python train.py --num_attention_heads=10 --intermediate_size=1280 --hidden_act="gelu" --rope_fraction=0.25 --qk_norm=false --init_std_qkv=0.0208 --init_std_up=0.0208 --optimizer="soap_variant" --batch_tokens=[131072, 262144, 393216] --dataset="wikipedia_en"
Each number is 500 + 50 x the weight over its row's rms, rounded and kept within 0 to 999. Layers, rows and columns count from 0. Numbers have three digits each. The size before them is the row's rms in percent of the matrix's.

# layer 6 MLP down (transposed), 1280x320, rms 0.0725, rows 1083-1123, columns 240-319
095:524562480529470531442445468591528551498517535532479484427532476557523508470542534424567449443506471513508528516588548482457520522577457508522459574433477456546423409518519581532570527515513436430462482505515388615420431474501494520457576580
099:525595518567550545560355534418426516453563449440508533420455482556431573525570573519474459455424512520533505521456410451563549485553521546519486433538523394483485618555535434440495443465486487534421587450461423431502465443510396456507426503
101:433516498559514529416545415567513452556515473509455414411516496473422416621439497475585471529495470518459498510445490539499492412494506460518526551457475511428480494517413503462505524473493539449469520550504546568434528480503496437451487559
102:416527477479494524503464508379502500547520514576460470505506521519420508525469529508510574539455486536540542539445497410509569506542462575406547473569501494522447518530526459512541436517510477462430496470482465458510345491473501455491508506
099:397493472513584576564479436581490477478510550454462466483478484446642420393425475481375528541462476444539491530449418503583490548465598508523480468536465495429463498470564429579406560625500479478460503500511466451496503573554522498495469534
108:618454541535516438446531481547475455509502485467419460537504449505465372482540474558535513555508436525501500523557448513482432444474517556496515507372453504355519446632447550509536491636487515488506556528542515438523556502546527458487502495
070:496509514548505478478502484418481530502513499474473494466474569595445488501578494501446486639451504540576453516569462558464440456396534448471534510456578398510572535436536457480522511436468493462562560490498498526536591530564685487464461522
106:500422489571560549399568487509457594506462475477549460508539498510451545509501464503431563479424523443552420455489424471449509380440511443507642528504544544499546573496417511466407457424518597541496523513502448491547568510522425499510505522
092:514537590488535475452510507414520497547540446535539485480503534451486532514534494456501459438530590476522502544522458539560551466537551548415534487395545513560475476495495606571440503422458491443411519538495541521487549456402477510416399466
093:554508522502540527542450498551481424469515546399519522458481523539589390396374486412427546503504476585524524537450475448471469576563519464490505513395470575415392584514460521511470502554496498528454457442587455505491481511539417402485386458
091:419535440465439441509541552504422527442507605556498463515393536575416472465546563458501478382511490551588490446545584462551523576482496453490521535503516490534501513553429573547533531513562476426450534494486485606427474398421526540507456507
073:457463506538541480521576557391555508474548547504496476423506535471528437510536522498516430601347510455496568541530531455451529492369514393491521469484451475475491428411427430481547514476578568485516530487617489556525479463538550543460557463
096:430517509605568488488462497456509583502437523506619599606506479453575518357441492466491490443550545442611523499483526447463583445487496563492517494504469488444423443491557491546470526471507516397539429502567501451444473485431515421401443481
073:537470558443530498489519576377484442397575511548459474478429461421495470460440423460497499526481461473454469477517490555471517460417416505546482530501481523472531456383401448480579546511521416552521514403510485563473584570510482478576439519
098:538446549498454463456507463476433465509496463430497560436445456460438503566537515506391511479534426472506508499471520475506369490523489475468495480509558536520534537415490460600581499465431472524450421460549456452527574560475453473506504544
088:491504533460592534466472540474522460480552511615507461425469447376497435523517587546437471439539526471459529552547491442477591460589441546464491579470458594452369505519527491527494468622421508444518466439480483546497559472479470598377516438
104:519399587512532470431560494508508453561513499507497452506489455541419458512521573497427504533533409468566518525534472505497454623476501440546509504515420596432586554471495435519464440548488451441538417498394438490450552497480417532463446530
079:503482482516475526517475586471571493506546513534582496538497617508495455512537537501564538506483517542406515450502397472490488540507595460512525528390489442548492552442523487483521490525508559430547632585553391526511568580493566468446584495
088:412485532413477478515605548527434460517413576454519450539458524554504440441447516466434447486611468558413544521515573517595532510485437497509390560489516552407517568530569466461537420486544443594440514553510504401474562444493408476539523446
095:408563558532448597498498547527537450529460441515488460529522490575444512483570509553500537422586496444540510535447532506539477497411541435557417544543525513502491438500401442494492556457466447477533549482453536615484416571472501593499495418
103:513527527477408470485548433507431541504583536530460534448579554484495531586512523547472402425467443481422508499459448569547574471510542482574432470481559453522446421420426574470453565470527493521459474453496461433660522507501548619550510573
102:540573451454511456589504508439516446475521499499504429521464545530465454519517510522503523461551451518425564520529454436451485491528499483422530416446502494529448532540504509491631477496432613530442492433579484514489603505497468528489549448
104:532448515523562535503440455480602472535442506439466538468438469642514444526562431509482499461496467454466472546496547551546573449482546571559472547539490513422472562443438607467447444555490377531448476481459545510505460483558491482526535488
105:544526521544469451536516536547518538528489470435483621443454630431515421533454529427546498531417563564531543484507572508465561527427570519457530507543501520503424453543481522528567403547596430462520471531449448425445425464505465430433501592
098:535491485467543551479511492440542564419533533410579567560482526569509560471537604521511452410488492420612497526548542541566482521481375562574437533571550476502493539479461499484421467498499465471540576531456562501549544514517474509513413643
109:442494501434508498567557541500470443448617580397475470464532499521442501510533418549482333518440496524588505551476459532429531587420452511507479484455463562551469445515420449503500494496477450483478550504502477527542407431561434462548477536
100:518577451591505545501498596609463532568457455451465529442464453497534487506457648511423555525553524477477527501471418513474532548575479479502533417472490547432497561461515550470515428491472475509458446560496484498422459554435468559451584430
094:473547557524554543480587446474516482474530564511450522525531452402501463527454505416577549551364455557502496569553506457596518517405366415481405482446454556529396502579536502418479495532497544553406526451535475434585434405564475530528519615
105:569482510543532577473464479533498526405440460491489507412517525491578446531598567492502478493468552380437547439442427430596567530486585559381505465471580554462507537488468506451460560520492529483507447442526461582517480495484441568527538467
089:472521478543517526403470408586508456648432458407556501451523511504538591525496482510424548559502497514462467542492502436487451421497567478476530429562562459438452568432632420413530491493487523572493552473611550526510458539519495519545455514
092:539544486478497550568531493562439508567566499501452496610477511461555582557447476544459582423546535582512568617523465528509472530497427468488507544492580499531536528489519515444473442505517591597527526413541473517452529440544454420388551520
087:498563534557522525563575433573478546520418584526453558488536524465460484476527521563513505488425566427486500564429554413441547570487629505530512544491529477483453462456470469482531506532533485469507471435450587527591504419507495586527563515
080:465488541473442517509525591514435448464515482512603443433493563552500461561505437494572516576381544462489437537479512487427519588543486501492504520462470417458518497452415504591599521519586442446415461517540492517438603434549564494439501436
106:546472555479446505487494520519512582508490559543503544556529506493450499522496468449527580497444525524559475474460484503526410556438451524481493502471409496423501530636535425375507510475478516485455566532419453479518511557522470469523397517
106:525523453583572399549562422501539571520529409530561498484458549512492567533418553543491569489592500544418562490445542463527523516446431490476422416551496518501474544504480518529442432520567496510557435474475548474509414436574525471462471396
093:542422457563531522412425512523517509461482505412539489454467491404452475464446562475458453511471460514487454516422425493430536436458489531472475493519483462436481549497523458476516513502560481505428541454446466475569480428543411386535471519
111:515524477475497516563426595525510442547548498572469461502530442449539429498490512553493418496483487554577404627440461482476503465565545504527500519491574525486551403450478448447519422441423442557390433397582489457547601594410462490509571521
101:518481450545560349550503464528491484466478499505492568509491559553529484459413623517474516442431598478429481504495432494551373443479502513429506525521481497503484588498490505452461501538443442427503539548583494434540403472460473430495494484
090:417439504628457504583518461454557425594423501538490443452447531539453503499535527492528480433443574441466391490491534553516545560503504454565485442598483541487463508472580494509534439524425425489487498513528472463601561546429518509502567473
098:505534483468488526456480479597458489435402548465486522546459506555537516549549486401537471543418495560452556474496421423482491452623414450468494509426546550592421607512515462523460543405499525416418518422604563524544574537531516450444506435
092:488578460507581473420516429556482533552432467491577502444495577459512512483492509479546499521387508455488568505449516418518494461499520434526446515463559471566444436488492499582546460553521409390520546457589557513557565428455490441605502544
# layer 6 MLP up, 1280x320, rms 0.0699, rows 1084-1123, columns 240-319
102:506569532401420534427506511555462498526463425415502540445562451542486507493475531563523487524470543486466552513510546539543536532461534526439425526466487435486486589522467467479484404469471533535523515485485526519474519484448397484521527595
105:543587612475414522466489617446517499417482404475581527550348447438556524423401457431548518455392452505508497487511458325527540538528522488518504591548409435491556520597456453477503584442510563548479529446548494521585464523569513549532491590
101:542552468551433461432530522554471497478504452576569513491497464494442598464503490584479584489459468489440522599579506485547496527442513569530489525435514442540479444538464425512465401417429625564454510585579560597493424469492503485447508438
095:478568515426454417474421490459470415511572586440522525464524515516504515520590568495437481411335447420407523419545533510527430466441540525539477464438492577376479410513509517453391477493495488538447443458575560406459554436448469477514561500
108:426496454457471576541527450583484518435536511435527413447499494474444626543454458485510503552506498525552517463587485545463453564440518484430478512481503510561533525518491518521534434524543468477524512459511401423599482498489531437501490469
087:503456394460562497430566434483474498486466566480412447509504476586558524478483427488529556463482477504421576499500505450501525544559535499514370449484433489511494559562509551551505501546501569450451559474443496407484470537512340490510475462
102:518451395553553423446429580441468536525563545567523498577503546509577445491510600523458444462516497425503469474557481524476432512505630463406508439536456411477497532510403478558394481532567381437520458568507539518581487486436505405447584457
096:510441533363448471577529566462452401539423402453603459465534549557501575594454605461394479600476522515505551503449532470498428548611502442576460516486513582469516485531479535530536599559554511627557467490509433531387457518654423518527555548
093:499552493423509465552500508551551485591494454552538480511500576462455543481422497409568440507371397557559508412448397513517484444510499462496536448469398497497507506530553454489445607507489437497418577559543538521458565429521403437407463536
092:552553527538514508574550495453627500541483437531496481408555556440540503466522367523467466581473522466412484459458385552536407465485502517517483457510467516564433473414526382527527463476433494522501436465443568430480517562471488525446521397
086:504528586404483455539505564623450442509523536587470556499506505525468564578467459487518439523510426498547459503412580402536548432569585543553623531453486481529497564605524531517525441519454425533509500513506461445497544509500477543590522454
103:464463513519515516484445428549515469519624479396522513434536503510509453504489476545466520499444429432479480464531507502546499581509500524535548574509502491545539553590487538450473392458520483516541639502452479497564453555425610548532457464
079:501462500553474489496413458525449465578537534581463427522487447573549519527476522451489479514501444441541451513429470572519485621531460643518472607547478486490403510512508529549499468495541525437600485584531577550511398505465634429434545547
104:497530498542545613559521565507498531574460555489464415427512457445465400539548524532511527514490499536465418565536462528427440411536462481495571606526389502470398577434480451627424524527440456464571500524536472579538495514525533536553509420
084:507420494469377521494529423429568585434501489528465560521485555519527468439539451472440479505533481522618524458601568590520415613498599450468455504527579489538554440524506488496485461410486447553496539443542452429453537524482470440434452531
093:473476580426518432531467564544546459411570580390453438473483517428426455644499518587566569495479501502544501454557537468519593500538483499466488495531485418468531548527474579494522490440474521521380492512493461572395562561385548480573490546
082:417608489492490460555487488520497542422508391402457542550427460471425460609420468555420506494544514417469438542516627531519561488494525613559610493487506434501511467457484418512453478490563479487436458507458523504452468536486535563481443422
089:571568520498529515567575499529605543514632475459422487511547483529397498488595418545442498483532529503519525558529509444449560456595567530530499456573619418558415537539471634479460431494446575439538560508464468486503478521529498471422480405
090:475503463537440522505464530384586531414479447508608472511567465472544473481537457533500600433587492492448570443514586509534501551539469498528449537404484556547468471540508416487515413465518540498422473358481481519564499593638550470535532506
100:432443420485421541474582510465412571472554568482426648503525471460522434497448383411484496522513524466511479417510532478543469517570494518575526497551428481519437514577462463559521522432510468578583590565562476464383482472469538433503474413
101:518432440452424434528539471566465504441450607460481483458451510558514597542420481548452543484616490467484507498559523499504536473475406533480443586467538540446479409496557434474562502589523457520488480495521460503455575481427552471490500459
110:501384514430598475508552532486502446385453529468464568545482550459515463432539463551544493503437488452429490449450533489553583416450488533567492410548445570446507474535489581502514468512536512573472442541590479474525561486522495447470502429
109:563491531537452496552480529532476536511554422505567484498469474557416450493468592537550537469434452527473562417408535529465476465509387546558533528477523466488458520474548415483463497444484581442486446564516529521490450567496458525418480547
087:545525623502516434536451431549494547525543460588484465572464546446468530484568591453554474443468382476531477445421534482484580437500470579451574461462526535504459490453457481601475499632497508497513512520539578509425480544384514386411474310
106:494469488473555550561474560512548373496580548554577511547480484475488559494526494393476457555437515591494371595544576432439522496478605529436508522454544521578404403499426454543404528449480482458565545509507494502478358443560502476446555564
100:450534423530476487443482546486570505634466556530445497566461461465610524423573505507467608500504456436431529486453472490547425425513405475473414446471494551492485526503523603549510444540456542482463468512486536424554544516407401522514476536
103:563481519488491545519460553481567555468478463554533485534488467604430488542512557555485490511653545479443535431522472476375542509549583464445577528485525535450587464450519446543509463502479440479557526442404558543449481585427483463515501468
115:468477498404532511528479500522572555508493553407616594414524441554492546487556562477503577505576499521481515493371536415503491537492494454475441471538480471534545471542536565489418596476487467434487505451548371498410479499556504482495476425
086:517477452455454487518560554552521507465467489522558492466445444468495437426533523524435490391447502458537471582444551454573470502467489542455470487445479495512558414494446534527525410428509482519498494528527447415447524496420509447412575461
089:478482507475599412495424400429438518523546476521528505493410503638517497454479458450549517486396491579443564512450505529460459530417417468513505483495476435488533515502574456531528538471459417445447642459481520594492497539501483576532520508
091:507460455545577476526552489428447463520473521481484415490488523535577521511498486544439634593539472571519552531514504519523501504561450543476461570492523612508561561447440515519451410452549546478488469544518442545470530544512474476506508468
074:511491438507476498534534499433567430558442508507457549540457417485506509440502510506441434467573498538560641512441507526591562434425466421558478434516540554500479461537552537456408542563465521522490494468457513566503497584481409489524485531
099:534464459427486530528491423533584440415517483506452560487533432427490452560463558522531460463461530446471576437476475470475401512496435601447465502502480421559505531614380519421445536437515476499492434461520492488489531500502506499473587521
111:535464423478422444415537514487474526484456497433438472527509443573473521489553464577471436410461458481513520433502469461514502529518483549548472526550525483497483553446603546424492593493455416518541602389517380515577499496495562449481500496
098:443468540415392481586535482525468541442499463489443522536513556558554622497454338458461476466501526479535473464534389439468465389514475530431499530443482490475478465527513549572553449446541605550579567475501477489447546438534471511527490471
121:490594423473524601451471570439535524538583534503501393482420537453611545478559467576583544555495445452511486514512460435475439506513547551481531506494504581492380520495471448563482510491524521512434583432472479457554559608499560467520535472
095:573507455525532496471362547506454540502488515555513493531616486469455489533524454523474501490525378513457444483507562546523476449512517446339455496539475484579469515559530478588405517533510466522529520510505467521506515496548521526552493462
098:542574421399528446400532507498426453478469531520528479507566518520480437477488452553472460429408492499449522510547498541488520414450452547484545502528553452494522427578504412541502497475511381381503561447547490587477484500434521430559510453
104:486537456447458483506568521416551548511394540532527543501554451453540541595582479506520445456451460513511496425629484515539479540569479565577511479540476498504433496550482567476536558572497549497490471573490540547548451451504547434537427525
094:430464640587508587517473431570547467406496510556557509460533574469559486445581445497513506580533423544435433436486481490470511398480387534559511458513428495443543462482492500458495444467538555500518570499439430597489486492457490595517553500